{
  "d_model": 512,
  "n_kv_head": 2,
  "norm": "rmsnorm",
  "norm_place": "pre",
  "positions": "rope",
  "rope_base": 26200.0,
  "parallel_block": false,
  "init_std_o": 0.0078,
  "schedule": "wsd",
  "decay_shape": "linear",
  "batch_tokens": 131072,
  "seq_len": 512
}
Each number is 500 + 25 x the weight over its row's rms, rounded and kept within 0 to 999. Layers, rows and columns count from 0. Numbers have three digits each. The size before them is the row's rms in percent of the matrix's.

# layer 4 attention key, 128x512, rms 0.13, rows 64-85, columns 0-127
034:477500529486524480498514493473495476472490473513514499481492509506550505523473544488550468475517467509504547501532484530501535496508499528449472492486498454514482485467496508479504513468495525539512487508520542504495505545517531514476502543473455510482457483503482519546458538482507508472525499504494513453525513493511540496470493524503509450523491494524455516471528481481476506548494
041:536512458516551533502483557487483493506489455513459490480501500534438479507494514476478485495499494488479511517478499482511504489477510472522554478539489483451519478510498498511520452481518486491462512460472519493511465511483489487486519462577518490505467480520493487497500536458493519517573497508481464500484502501488460497492487481493492487485535513485539499515501509519470508544516
038:543505507483509502475472492484511508454519493483494484504518509450495492509484512521495521510490490525494504491530494516487536475496531540481477494454533475519498529505449505539502491500457531470514463445492517522484519532537530520518480556447528526490480476506487535523517542497535543488551550489517511542494497490527521504545498505508520468530467552511525488535463507495473490548561
036:508488457499517500479533500538521508520515520513567515439522518526521493509510481530482495482482485510496528517496525451515502495512486520508553497478530523459525505469509512551501451545531474501492498542489498489510472490485504520538468483518512485462503509497479487498505499466504501555484498536507476529494497532520501502527470499493490545509513485485487525474500509520500503464494
039:496496500505490493456532490524493499480489506496512509514545518540517464517524501507515544518474502541484492536481529493514460539523497548529561498522513534506524535487540541533461455548507482500475451499518504435487491476502555502514490500503517529455515485491501490501488518448508507549477491533515488509484495493482518512558436492559575521481534477512504523463505501500515508527540
039:512498524525506493525514495494458469475476497514473486520476497473470511487491500454515429466506500494520499466503525539467512523498506483505434489493453471505525524494525463474526529529496497495488521485493552484502511490554479485493506492511527518461480494489509478517503482504473460494465460508480524476481518473533511499483502495507513505504474482488487516486485454489509518501471
043:520544461506516500509496498485517497533502496492478500468486488466472504492475473486507452458538516459521509512548477504485530488450496482487442511486488492505479458509453461472520525482511503527495520503476482536504474519499470520495486488471474488529496507511523496528551464551482524456510470491524509471496499542549491524470565481453442474531506521478488485529512492538540498498452
042:508480475482485490437537497504488519511567503500571533481531532517490513515498483533503486535498507512479504508511486497465490513485491513482520453478510514511475487486497487512480497497483515501474465513494485525531503559527469499503526528460543480488521499463524525520517474491507505525581502480513502517460511482536520499527484502493463512516497496532559477556484531514486529500547
046:514526531482525494509451509488541559528489499491488459510472518477490502495494522507498472468502495481477531564496500498533519463479483480513446477506521505527499496529494519521516510507508521503519515524491518491498507487499526541467500513482481505478491520519514476528486486505500497480442505491485508485508533538481480495477484491514516528497489498492496522522541491490491480509481
067:496457510486462465495500523529503554522499482502496509487477513528501501485525516507494532529478491547482499503448511480534492529509498551493531473535529541573500512486529526477484484537487525486518479516510477492484516496491515493513465521505501509500471494512518463476454559467507486546488523518470500522495525491509538527531458515558550500491468489507496528499496526461494512481552
100:508469508506510517495483444501471505506538502477511479514456480496490520519502509505470484515556493507557503530466518489476497546545471522471513498475529483516501493482531528488511492464510491512518490489500494511516503475544493494497465475503423463530528503484506487503463480547525498477547533502516497446502512466495543487501534520495497451495510517503469534508462501533535457449489
107:522514529518525522515498500512454494504499519519492503497494490480479517519473524543502552518485477511505474497491469523496461489500489437492529543499547454492498476508529520546517471521498480459480507515519532502508510519523520546476502505474542472464467472485492518508493477552511505494463464497473469552514486520478483436462477488528499497461485518511538459485530478477496519519508
116:456493530506518518507508463537508528493549497501489491515422479480550481512524482501504521542522501521507511492491494487504519508490508510537489532514465516492499537493488548479489523572504502482477516531466465504516525454517542479506501514496494493511511503533519503492476516455503509498544480511505491527555517498487495463476490482461521470536493493506524517464503483493540507512492
116:518475489488471476492498494521488532526522521501469520463524522481468552475547501504465513512442498485528484505472539489495503534476520474467469558480487538422495495489486537482494514512493469528512460484533533513481481477468456523500509493483466495477528493488517493526516477542501510498486496501477503506447538485469518554469507512498510498511505549513519505479487516498500480496474
120:472462530504509470492495498498528475537529483459514523481502523512528473525511511519544553504499454501506539479486474527472471576504496461502462482460522470494542532489494493464507449523458532539532467502504535514518523502494505539494489463487474499494530483491501518519523516506475552529493509503490512506460486493511527472432505519503489504450471512505488466473508467469528519515483
119:521485471511497545444491513481494510486552539494514508501526498511494485510502472477522508450532480481479451508474473506506476473480431561467489457476531509511520492488471516532524495471482533454535483499503557543444510513480491511533525523492560491500501530526487470535491482490499499538459456500489492506504481480516505461481512513509482553513518508513502494515528449495519512495505
110:494470461495511481523524515515483487460502526522488504503536515539519483502496506541511489496447505501553501501509485530508487493508511475492508497510459468450497509507531525446521511493509522535520532526470505496520513505469530529464499520535503517468495525532495489461466500535508499465499450510474520468538482479493458519465487504493542485490473515434497498485474472454533513488484
120:498531544474498494453496523467494436512496453507528492474474509545539492496511518479497521509487489495480499495480483495475536523485514484482484500507491490483468500484503488542490526556493498500515511546495506506499484496482493498526478506519506503498501513520504504499502507488468458535512511498521492508492537516498530509525445508491481537489493490472515498493498477547455454480480
117:508526475471468535514511489525471473514456504501476522482505517508541535506531561474498509531468463517514476497518484513491501554520535493522444513483475531520474441478489472488493539495518463521498472474511500483520462539480556498522439430483508535517470500465527530492508529475530504419488498455507476523472518517498472508505479528519457563494442490476492515512511509474514518475477
120:443491485558486533486492533566488525547536542508497492513499501501530484475480487478509521469526497507472525514500440480503499518531510513505473461550520467489525488550512519493516515520481505484526466503500507542527499474478460519469500509496490530496543489546512494533466501515508488536466532464516492479480541484508507465457532515479500462527515517516513497455502510537477484528507
115:496547527550506435468498498509515525556530520496490494525515494478479494517491497485518469510491524501506500503510478530508494501478527457538465536499493554513506480507483532493446518515467484520477495476501509511511521495508470496501503470494523480576494496527499517502471496524523491487522456532517540478514504539487490503495491554492448475506526452510494466484445517523494470495483
116:493543483519535484497505492513489509513492489469506466483521506465535479484480509494516500538491509465505511516495489461462465571483501480499482503490476480488492571512513516494478504448518488519501478461489472489517534535553503517507524490477482488525545465488494506463509501520442519481472535449514520480523545483461512497515502465449504500475503517522511506517496541523521491517513
# layer 4 attention query, 512x512, rms 0.124, rows 257-278,321-342,385-406,449-469, columns 0-127
147:509498478459475479509507456492475545492555480516563476566510507545502483500485529478458542502480489468469516494492513469506493514484505506502516503493487505523468469518511469506513502534487517478495497487499517501483510484461501476538521479531522495509471495493520489480524493462515533509540543484486485547477507496462495514464510537459520536525513503495518506561494551473473490577497
123:480514521512523505482477497472484508527458498515466497533506495525509479491520480505500454494516521508523518532511481521506523519548488484506489489474502494490518529530486460484441503481485489516477519517474500480487518502512436487497510526502510511493479485500465485504470463499502489441462519548496527487472489466464460494524541540523477525487503472555474510413494445510491540460505
126:483508515531520500500505505472506515478513489441517565462461563543521544508503509480530499492482498494519485480458536485488498528508518549491504526522533517479480552542516523475535489485508483463446535473478490520542494485472488510472499510454506490492541555487493494467492454488464515483524490506467534501501464453503502490466508518475502503475496528489482475501526482502503487500465
121:487500507530535433499437519531511488468477522484506535497520473519518487542483495432517521483472531506494512508467479472497485511492520502502545547501498542477490544532553490483456494458534534494486511525479513461492474477463506503519507474483466466447548530466512524493496475473509505487488461535528503587497504501481486495447537461518496508523496521481511519461500495510535490504497
138:510477484530542505507482506485490459500471489535508507495517520491540507484489504478512506516470512466461524481460497499463502513502510474479514495482468462506510502496500512483457512459534514461490540465478518517539489488483505559486502496458504459509567537541509534458533468515446496519538517499501514555503493491533467483477502488480468477491506517508503476551535456451490461528430
101:536536521491453529540495500467508531473519488510493510511483478501498503452504475533485511509463511505484502538574498532529515474455513498486498494509500465466484472526498528531477479527508484533477474525524506518463472514489498482480491462505517522526508523530483510484490485514469512517478501480497522516516521499523510458502455537479515479475514472463524475469525491530496487468523
136:530536511502446551474515479425466517477516515475507480504508492471508491463547472512499558509534493510486432519545500504480482496468466506500518502545514483516530500467495454493506496536478482504511472462522456491492486496493482454477484474543498558511486510509478547475514515446511488473458492495488484477521463520490553517529476523518523466458491492444455521431483481555517503485507
112:527551503503453450499486548431496506500495456519504484464485502498519535522463473489493517490510485503476496499555529529482467491456519504465516497530514454481526475494485454531512476529487492517500497484521468501515454490480485485531477483533480520499533524503473503485508502504504478488494509520518494496564535514517499484493492488500538467466504503462533483474553499530547482464529
105:519529510508478487492568514494469472496501501507487510476504476482504493446520457529498526543519483513481521528524522522557503498502427501476481529509486499497528470495458488486454460518485485497559510480492452493474434510455462442494490463471493531521506471539498539469520491508475447494476505489520536470481512470514536520522497539480486503483507503525456511453472512523493519489527
098:509511497505480472495482503479476505511536505474514544495496500465480500536523548506499461498527494481532505531492475509486514500492495525490489514492527505552504484515479464488526477514500483547476509506515529515463534493501550532500505484506482486513502516479494507472511520479536465496485528444478553520507478491495487485484469510504448492522505510494504475485518457504525489531474
096:523534520512459534476537504500497525492468521496500521491471492466484474449491501507492543512436514480544472504505452490513500467461481494515508485475474499522493446509516499505512466497495494497510515471521498502487514474497494499525466519516515488491473537516480556500492507486477475511529519456471546495491500542501476470503454502494452517511536526488455558425514506486490475518493
087:546524549485507485458507476548539556480513497543496476544509553502452487458510470532461469524460488496516531505516474517500527493483511501538478514522479524482478513520508501522548521474471529478500508482544469514526502462525512534492543475536559497489522533524469513511532499470476494521479499522495527478506477499469536531544497493480502540525463458503462514485504495490532519507494
091:509515502476518492487481507518491530516525524495544476439443482528498529520486482462511489560479484475516473511507537462483492447503499487494509536465510475484511495485494525489439517497488456511479492547505545492488520460446475506502487486505517441478530508472487479475520530492524500537532532545485540543496471532503533523444496475540473525457491505539452511464495485463489509484547
091:494511496491493502500514522508436501501482537506548489460512456522481485540488478469517474511503479537505487493467494513482512521485499444545467519485530523512487515497522484471509472482519486478491468503473481516493509525520534506526504492496480521479498513504515498520489463487514499492486536492500513489511473482494482469500499457478447522496540485484485538464483512511541455485458
097:517510555467528505532519497500516481490498475523521516531498508513487491481483489517538499537498508536509486512524487507468490488493526530513505430477523515523496473529532552514489501518544501475514501490524534486551559491455471518495484500507517498495514479490488558466508491540481556522518512511507500522535469497479495469465472487518518506457487455495489485484514462481502497519526
099:498548490463544513507518501488466491519508522479482552489481484509492514495506531450492492485504480457506456552525488461515460491511512480469504467462474496478475461538503487472482533490447423528476574487466531501515500458509477513495502510524500530485496497515481488533559528511532489509563501492498493468532453519497484496518554510489477478530478505515509521490526507507506468525498
093:509545499488534519505507530468516493503466495476502520494484524482509495514460507473487517515496520500554519482565466453522476489506498451464528526502508485492491463496503469486513526497526537454468496485478494472460504478532500470518476504463471434524478534470493493474499438516532508517519555478482506490510495512502488475464525532504460507528523482494526500505484460482530503534503
097:511489484485506499471514540523466510544484491507467484503525493530491486448486504522486479512515500497515506485481497521477486514510503495527509492520516474510500495492479479457480448499547494510518451505476528488481494488490565486483467523488493516489495528514513523457505505517529460497520506467487489486542508507494445449469487529521494507483551521477492486471503499505476485477438
094:466478472495501497512500473493495478507479536462514508524522501493476551471534525490499545444540530523525460499521454506451474526485541485495510482532501472500510470497507475529507488484498523490469512508522497483462474443513486491493548478477512545525539465484498463499502500539523524478473541498518505535511545508492475452490512499503510477506504501500414509546494517503478486489497
093:488516479547505502496500465461509510498501446467525533493531495475523527478478497466479519533490552482477531448479508506490485513480517473460499517509497500551511463505507534514476461496491505474468513536521531517495499537496461503470522504517530532539457483500531509477475499538460500476496428481486498496473483540505528487473510531499468501495493476531484510503481538496488482515473
100:478540510515524513526501518485508496470509496436497498496475496543493511541534504435485528460539506489488481494502455470543482467515520524515467485521486474484520511517489522527478549461507506458489592477508483488485558488544481476497512481498479470503504505524485505534491497486499483512498449486502526500485496503493496496497517463510513481477477496530502506536492522507535524502512
096:567455464491485493500456498455474480467492522515503500523521504477518499481488571527519497496493488550490490524498485561535496456530488483505482499484471494483505460472519485504490491510500496483509487472554482495517483537474508514489500531498504509475519520444487484504480493534495493501487554485505518466523514488504473495512516538516476521561468530463510506510488473540465480496424
040:484471536462515504512464460513501540465496535484478507523481502502485554496525548483490518514487496486481486494508495494483534480510518501506466488526530506487532475519536515489499518460508506514514476511500478489438515514493498467503508524507523470482492502516505526498449498494512484513518474558509515467448525513474477473490466469487484503493484477507502534549441503492522494495507
038:534470556493459514503495506556476497476512461516550491513522481505552518531520479494495506487479452524470493528466502526493469475535484483467526535534509523486525481520493470451439511507505462441477525501499463468501480501471502476519482526477499460517503491525503487531491494510439480499483471524494538421478517494479497504534528492449456491484484506525486503465519478473519510490533
038:477463496505505523515515529467448499522483491468529497473508515472479472495483474512487511509492487487542496495458522485482499473500509482520479539513442482479483545558573501561503509462514468551549551459501458484485512527475537466486508494494487475485519505508487491439484510456484510501493515535527535461523458495477509499447494550499500543513446512491518544504546494487496474500477
043:525466515447444520496507462563455464483504467515507480509522521508530493535478483474497547477503463502498492502478503498507486446482483488506517492477518528458505489474517514477461528494507473541518474513512475513502522506477517486515519468521531490496528505476512514502445506474475474479509471520516510468481517455493492474487516476503472498495485516517477518475535518450499527505521
048:495517474531521551521506550486493507545503500488506525464520489480518467473480478500501491505484521522473521495470462533501523566468487521482500510439462433486463521518529493510446475463514478515541527495510476505463498503482512483439517466494496468528513488532447525464534477440499519503454522516501515525490519526482492486475526544482468507512493503453480488501522461513488443517491
045:510464511517519493525481509479522507508485459501531501495529501484488487493491472524509496535468559517493512503525473505442498522484515511524532504512438432448444500526497539564489470475519536497513534483487493544484468523504515485499516472488511529477526531518496492468525509505535553501476486489495476505491490515492471484469507508527483502538524481488523442493474480534464497505471
046:454493479514525500505470536463518519497472551494488503487510512512489520472498463496515513482519553500521498517520477520504538569486522518477475515522498498522472523512453501492516456481514548488527520487469514506524495475558488469498481524449462471481461499533485508515543506501494479560514545464498459510497539550520477527540488504538483509514503463479537486478462483555498493493493
063:517483503535514456511445545428506511482473438504515522472521471475488506502433485509508507491494523515476479470501473566462497524491540531474487494506467443469469512500472525529496454498504494524523494521497513533501520510529474490465476472525475484512538475502507499505529535475487535493528574467492489484457510499547489470491486495523494499505505465469529477477469488533483505475483
048:512489459506498459434493553488478505510491472505486529475525544493504508463474470538480485481450487521507482491507482517518529533484499479456505513518507480527530472489465530482489463493555515535535495472473515484502479510470517495489485497490482516547475513520501520518512525545491510514508481497495478468463516559525525523502486528513483532513494498447493524476515490482495533466436
091:556505504519508490492509510505498501457497531506499535508430522541510524478472509507499482491526523473512473535464517536473511517523519483491533499492528528533481492523505522463503471510497475546512486475512487506525504435518472528505473514510479489494505455510504533505458501529524479445530563502493496486508476472487478504478470491520485471526442488501464500541478532474523512486514
104:494498491524472482474541529488489515520497511531476503488492536480469511530482515530499528496474527491488512484491488485493501471461492526519528494553479437490499465486531464520547522485515541513491475485505541500527475483497490503522511500505550509475480515537434513503572499482492502504509456502465475544499479585498501483486483433464485525473503491507529488495526523481509509502467
105:499484526450526485513537488547546541490489512489510458559511547493507501451527474510488505499474530494528510534522488495498528484512476525485495538521507540471504532501475502491506525506492500474515510534498494507490526519527514502506531476524496480489495498512516499483500502522510481502538517496448467534509472495444479497459470485473496547511526445509532481485453513518522523499499
106:484478494539529498525520502492505528504506481494535487471452525489480541500532481538527512497463451470541440496470537515527508522534502485545501495483561502531503454526455521476474529494508437504479502475511515525483461474539486496475494507480523489467536511487503495499510518491532491517518530502529446523490491460501543528492489504530489510454510483547450505474505495495465495508496
112:535499528496490508501518480494484506510514517480526532470505499480497528530524534498520559505533488499532509489483521490479500493530522484573488479471489495485490486502515501475484450484433496495473482512496507478535554529504523541528487454512429538531499450450495482523508532474531456491521542473502492506502530477512505497486508471481481491489549524491532521457490538491534464515484
111:520509530495515500559466488486518481452475523502497527516487514523507491509497481479491542488536541520574500512519472482505486494491513509496529507472515491490481507526447491524486483520515529518526488492510536507527531508490486563479500486508520482479514542496503520541486474514499517534488485495533465495475511512509525487484511503567509525465515492538489503494524467451514529497485
098:503516493511548503575475473482466486453498556516492529492484505524484493473549514501507484496500507472468453568533473537497483464530479511489459492486501471495469527503501502502499512510514477503476539499521499523568521509520497518505542521478492469524508509527518521526537511515500458494500525528485544494508486514543460483502488487538521517481481508490469498480485463484502476505478
099:501548469507520492523516527502472465531481463506532458534509481471479478508508514495462560522503518503548499465522463473528489485501495488454537522513519494483485496467473494469513523514490488488489488506465483492481521520511483516546480499497503476538505512524520521467498480481527531534469542487502521477486530461503510499465491541504494499505517563508491494514489500558515466498495
114:494515488492452491523492487527483492530498475477498497502518491549510480523505498495442531519513454503514534515491534511497477513521501459489493542524492512526487493461484497492473494512472475497530470520507508524493511507503531531511486505491496501522489475489502528490515506515530447479513497478474473490523508513469483519508491566493543506459519520473505520530525481495507474496474
106:482507468485493507478492500510509483486487509501489514460491511526487542460532525459539481431490494501492536482495463536477504531501529496507551486514564489545541459492496523503514481470551534511477504536496482532466510502468478531484458445522511524502517510533463438505503545535507493523495532502506523510493515500491511461504500519492488487467453517481486488446528478541499505459492
102:517511515503474483504508479498544524535515486437502486511513498513516503492477466466562491476469487516487467528517531522537443492504458468517488500465517538537487503496489538490498483483514457458484510511502491512469531513488465514491495504499516507496520442464521500536456550544503507469460452479492468512480496516495522526469465521500477521497517502500447497489501496500495473511470
110:450521502515517465504484483459468473499517471462501527482520509494532479506562498523484498469500500465496468492453499463479507500512503455545487494511512494524493526494498475546510520469506482513462546492466524500512480509503513494483512492466505526518541456508477525507472515490515538512488463483509514466499496519488487432516507523505472508524496525561504475543484484559511521510471
108:524510513548481508523535515473504488475484507500500521484492477500513539473483514493540483485500480487484548518472478569488509495436475476480488463463510478460483474514522497475511503485503477500516481490534518454469477523484527542486473511476525509477535442503447496482504518553478481479506495493467524466515491492481465464474528521545499469501506533495516523462483488483462450480513
101:492504520488536483526510459475504543516490476490502514498470571529513533511489495489460515521436536498485474486492499448486457532494530511500528491513511495516448523523530493495463477463515517484509507523526493535507454528484496487547518470507491448523521542489522511537566469474549543481517486457534529511469508524506528498481489532496537498461530505457528474491483536535516487521481
091:518523482497468509484475499525485457519515480521452452528525501458473531522514496502494515501541517483505539491498467522551511469525524481528478531496478496496523452504486535496494507556482462530495510480462506536507503480480522521485474533460542515497502484428493510484454538493471468482482473532496561485512534469489482532530512552512454545494517443514512453541530460469505516517516
103:511541537534515449506498532481494502501495487502555542504473518497548535518521468489529500494493531494490490496467486483511505532503492497468497525506502513518465496527521493494487465464542516493466496530521493478531484498509540497504499495484485459531528543480520524478554494455489492497522486502512521556519515483472518476498525502481490506458511543488487490486495480533485474506453
094:490512520509505433479457497509521475483474502501504531523461500516457466516530490468524499508476533514525505478455493453517504477529502455524535525519536521534485529531518514478479538513497528430450475538481483497507488514468525517499494505511506501478514512481510518514511511477525482486532502514509541551503513457520513497474524465475511557488486505533478474499507510517505510536543
098:483504506516492501521502549474480512487466490503543560483491498456514493502515465477501529450488513499529496511484488476464501487488501483481490481517507468493487547513535485477455521442516457507486496503468484489509485474475486506530496475535467461521501527508461516466528494483469463507508483536503504559489508540493504473503559499483478474514539509471488530464542451505508493536453
101:558496469497500509525462513503495524554498502532483523484492497476507479491479502465511495532497499506467525518552483517488489507474512526452501481501498495491469470497459488517438489463545529526476502472514525492505488509492494507502500490495500461512529514505488456478480465535456501449485517474489504500503500553507454436483461503483455503511523457481544492488523483542493470461485
118:531499526495455528487527527475492518494538524514494524498501499497548518455487500516475512531509464500474479494547515526490498547481500546483512500474499493535514484474447538490531451512473507528550507452496522503484511492501485484449519463488499501535491482534454505485493504512494478508499498476514462471511473526485476499489483533498519469508476504444496530468510491522516483459464
110:540499470496523490536506510460468502549486489503530485481521516499522529504473520497499480550553487486502498503533478552494479534487512527466512528511531499479478438515458455537477469527523521533540525501533509474516498526532461529494487482529466475523525523534501482509467486525479500468506548442493496468517522500512446440475494490476524464521513476484555464497528466495490495471501
090:536493505453517539461542562507454496511521487528494541489500499495510473473494496541503494451510471511486518490539482550491512479518492537484492528479491512475534505516497503462484480512520484553544512479529492480500477494502491447511463523511509513532470513486478475469458491508511526501478507456495523476512505461529503483450499511522466500491475517462442494480478510567491502497512
085:512485499500499498485512528522484479493510485482512558479462510516500502469511547524541466502497529455519483514501525522510503511540523483500539501539547496529499511503505547451498472496499457549519477457529481485460490473470489541522513528538487504514474464487498522518455500507543513501516576467512508504505502459493482533501465510516458479526463494529490519514441534476507497493483
096:455470482512461495479471511532499518514511512523500510480502529476492529495495526504509532506508511484483503504466506502469508435458462509510520481536460502497501460507526491499548495446475542532496464495515528488535477474492466521514495540533513479509490541539442512491537457490474509506485550497461482511482485536494486456501477476462488506470459513497546517526524498492503501495488
086:463516513453486487474551489538520514492467489519557494565520519480515501512481489480487507498494508515495518540517528486498511503507482530466493517501502567453502496490474490495515516495493492486532512524490522507476541507506521499514515468498496485506503529501476482480529542537508481540528494484437461509530452491459494491490456473473510544511547476473486489492460487521526516464511
088:476522515544504490535521523515508524500514490482545508484462506494508517482535534521566519486481473479510511520476505535528483514556479440542521507471545502517518469524484507449500526479501444518491484500519476524489490494535502515496461498478530485478532514487501506527476520462542507510501532477532425486523475445457545516490516483533509493514506481549476543518502507480475526493531
092:551493535517495509467528489484501496496532511488529549499493498498508536498537538510517533503526485508525495527504503505501509487543525501561514484474496504468510512505515479495453469501462479493476505509495515494527538518507510544519492468521442547529531468495492494523541537502544483517468501463520487520496550507484559520466520482509495494526528517502513499485515544452535474504482
095:522512496520481498546446476501501483466527537497484508530461522484501484538489497469479498496495546519538512510497478482526504526493519514525492481466514465517478500516483500524501506535542531524508454510528554526528530512479496531521522519481520510486518486525481534525536496550483506526485478496508474476497510518471509498461512490533512540453525491553509508522514454443468521492513
093:497515517493522501536496500466497498462488519493489539520512514527489508460532461489477491471556492507503475520515497510478471510537473492498485516463481459502486498506479501520496521502457436495488486491526511532544540524526526491501527508465493476513483491532503525520531515484513504507516483513518559465506481488521484494496492504519518500512445507484455510509489467483483511487434
084:485535495515483469484526501514479472569459498489539470517490471486480512469523545478486548518483503480515508490522452506530489476528496489477564531495506488486505510477475472478495526509462499524481492512504496495514530519462498512499457472490500455546500523515537522476502485483515545539502552458508498450501536439467488481496491533504528490521495548493521507515536492514517493480499
096:515522496486447520503488468528489484504482477501477518507506494542484520502526480500452498511534454517550521517508533497475507509517507485511503531533519554546476527507489479508462491510480495435515490509541511516460492502491503510517496500529497495521466464499508532481531508533559444473527485483479492526516515509482515548539502542488530514447536497493530556519475472519520468527489
091:490495504477526502463503507541503494483519524471479485489488506528487540469528496471511447451505481533450497488483466517453498522519520480519549518535537479544492496518478524526506498469522504509485516516515459507470503513522491477481446436511525488477513473504499426482502550530517481517522515519531575493496518517557516479523549524488519459464478514458482478447558494519486477473467
093:498507538523492492521494451502526523548541500468523483513499516488526492508418495446530495482442491497494444507480511525542456490502468494487477490488523531510476485495510506491475485481481475479488508493501498488448500504497481499486492504515498495518521453499496522497462515533492483437456476471515473531486486517507530509508506510481463516450472490488421530492503486509486457490490
098:484516510487498440513506508481493454517517482447519537490506488512502485524550526487489505462506482489502480494476469478488512502526484464518531521472516488535517551499515494528488534490489487511444495508514511491518501529508548452470519504505513491504498478532502518504455503475501531516521454468515507464534482517493495439493493531520500506533478508516533495532508490526521515496471
094:519491493542454509494512476485514475470530510511519498494510491513514475484481534521513462510517488499528515527497492538514506549465499498500477460475489515476442452525512472471503490506501497486552482488497539465459484492481526538497499476477528533488520468480491486446488534509522462506479500491497510481512511496427483507491542485524487491518514517533531491480476486487470502483500
075:525479498492489532500466499488543526460509536531494448508501502503553507467539508489502520511489536506521460442516462533501475523539496498487462481528531484496474516480490475489498472540531515478465495521484511547464541523495506467494467544466506475491528487493537550505488527516507502481489519527498513489526519495538528500527523468502491547479448520527469457473505495490511479492507
067:515509466484535432477508492508505530486520480494509498423464503519515581505491472523510497481525544487487499528461493506545524496528499487520503526530459512545478527500510513533485491472510525562479475468482458555493457480469490502545518537486494460541459513502533482489451494452505472469547513493496457509476514482523476522486493508495485505444544485496493487542502502487446515484430
073:516446445523468519533458529489553519476506513497486485460501463502506473520513465480500486507518558515446493471485478523502472532540489475515485519510467475527459506527514479484498505508524519534502514498529478507450471500505504497494532526499503440549495481489477485507506503466488488507537514497527521480516550509526513489505531492436513488448528506496479456491521483518507443494482
089:492517477504511455547497483483563513514483503496512476455482497519516545483537514497507489483521560520516529477480477494525509471490486510520458543489496499531472474512516482517509522510515522462459494539515483508465484508501517489507510527480510452509422522505491500491522500473493506492539496524486512559517504512530511502511537481499461499496570502458470481548494471525447461499464
078:547473473513514521518529496512526504485528460482504517451468533512512466520459447489500516494486545541501475501530508533519460496519466478479476523525513463498490493473485516444487473533507526518524507489517501572483473508476495495524496497509535463514494532504529487502509472474508504440497478454544520526516543506514489470485527494490469460474548530475469455497523494530542470467475
085:536513512513497489498526518463477542491503512502504514483529515493513502484456463509488535499468460489437470529506484545491474464493481499457544458555507492477525515510461508508497485463493464506522473436496520498516506506526463514499455468533514534518547465506492481497525473518510445469507512432500523473485542533499492506489483511487521468495430506516494516496512511478537514470509
094:511507538494474554493498508467458520483494505507472510526504515489513504468468512482475522512498429485515489507502508502460494524500509503482546469502525514495529508463483512476515472476464464532540493501486488493559525487501487503464471496521526522524528434518477541485506501508515501522503513474488484400500483471479492491491456536515510473485450490494530528464495526482543542469515
095:538523513507503502530499535464492492536506503502505528489496510517459544466428485516509512506498510505475482543525511509477491449474518514448522502524519479475531473556472501500446482477506477501509502487518511494543470491508496540498476474494497510505550472539515481489511503516501462488512524437499566498494518505498473466480503509486505452498478497458510513498510491510557502454509
082:485486542500488554492532563494476457477497495487487532500477512496495510463540493502487522506508478537495502492545537534485520453527483470500524512511493523493549479499535513469508496519504467508560486510512469516497489458518485451524533469523527474505465492523526537466508500480508481519495499452519491480476497419479498517501507543506546509510467509447466515492496529532536509494502
096:527527491522547471465460470502501467472518482485532540507459516515498507459482534500510475521510520470543464504481486507500516520517526497466514498499517521547476502526479518436464435499492470548509499467513484520499491457507482511504487516521439488509492463517500514517466492513532496473556581492461533474485458495505490492484503506526467513563464501525487514554502500481491484453473
099:492542498537501494495518518516525490507481512522495506500484542488491525492468513518505540499494498482480474485482531522519494483470493506520546502562482464498518468481549483534495494495505513523502477500513521474505493498486451505521480482507536482461472501530469534520556488495514452508488464523459449540519455572492505496477473445498514507491513498502493476491512504510537496501520
097:506467547467509467512559465568517505490491513492493466563524508504523511472530505514495514491478522496498509506520510490492510504515461524526494519500509525492533519484485500501486527490479511496521491554502510526498518499523510492551539488538493490489477450532508495482488519515499509491516528482469468516514468468426505474467481486449487545500518445524530503497454523500522533514499
089:472480493536533511528525461527517515539500464507564524500444497491488534540520487513545538497479439474546442499497556533523504482526511495538521496496558521505520496533472482487476499483516433512500508451505504496501465474520495498513495460500507477472531501489507506485479538470524495515531532509501469511488473461462560508518496491523510507456501474539473508461493495495461490495510
101:493502490511500512490539482492499517513533516467519517438520535523489551522522501496492543522528512515543538487469555493499506500516517497556475478473480483491472462516498500505491469491440487499489467510493530494494515506470519510517535463505462541526506483464503498514485529475512483528510547474516485515487544502523502508438536453458479503488546508450504501491471517454517450521488
094:524513539498509490532473490510507495457494484492497509498506495523484484500488492503476525517528507516584487523493465476498460485493495495519508497480516513512491482515479515514493482510520512507509482484504536517541504491481480570454510487501493527496493533498508506560511470531497540517481472506521485503468531499492517480486503485585508516471508495524504496480499459456514530516468
087:534497482500510516532486477513471493489528516490504540507480479528460499456518521512489445491505491497474472552515469575521449482533498514489454482514507493514435534531499492498486506494505469514492534520533521554527534496506495506508513509497479485535518509545514538537520535523521460496510519527450548489504464511523474477493523491524530511493474507480465508493479472481502476520472
086:516545474486499498489534525531459475539471488516532476533497456483507473514507520508464552532493503482535499468546483469534480484504519511452558521509512487505492457489468517457502489514473498487482459490461481474500534505507468543553479485490469465546520504510523511475501492474522538544470572485524478489503501469490529500487476522509469500499514541509484489534476542530516454519518
100:536524499469491504503483508526520511510497474474472515481554452536498455510494486504443509502502492502495532516506509517495464512514481469508509522503481495510474497489455499520474491478454483476489471516501491528503497520503515510515478515471495475502478489518492489475517506511498453500522488491499485494505521530465486500512498589487529525446494494467529540539511476476486497469469
092:467481477479499492485492492513479482482484530501481525470492487522465533455517551480529505474514480514494531500471459558492499534522506502520541501502550511532502458481495533495495495459505535499488480531514512494477484506441504541467470450523514513492521497550498454491537551498503507519499535525539498528481512471516518467492493528485482471486470517477461488450516495546529511483516
097:544460519507468476522493504499517516540493492448488495508507510518512501497461476478521492498489475500488494511515531532527452490476465460519505502497461520514480505471492513496507482510509516443496491509489494520502515524482493531480523524477518511514528446492516487548454523521518508463448465492483475517475465531475499497438491505514480544537516505486449503469520488506488445530479
104:494518510502502484504511467462484485486528497458505535495530496477552474530542499513507471469511483453515496523456500464467511479518506455541487480495509516518497512493475497536505504474502500500475534472463538489480497507518509484481543473488480494532526410493481526474495513465534510514481468465525514453488498494485497469552507527487500504492508517531509509556489500573516525508485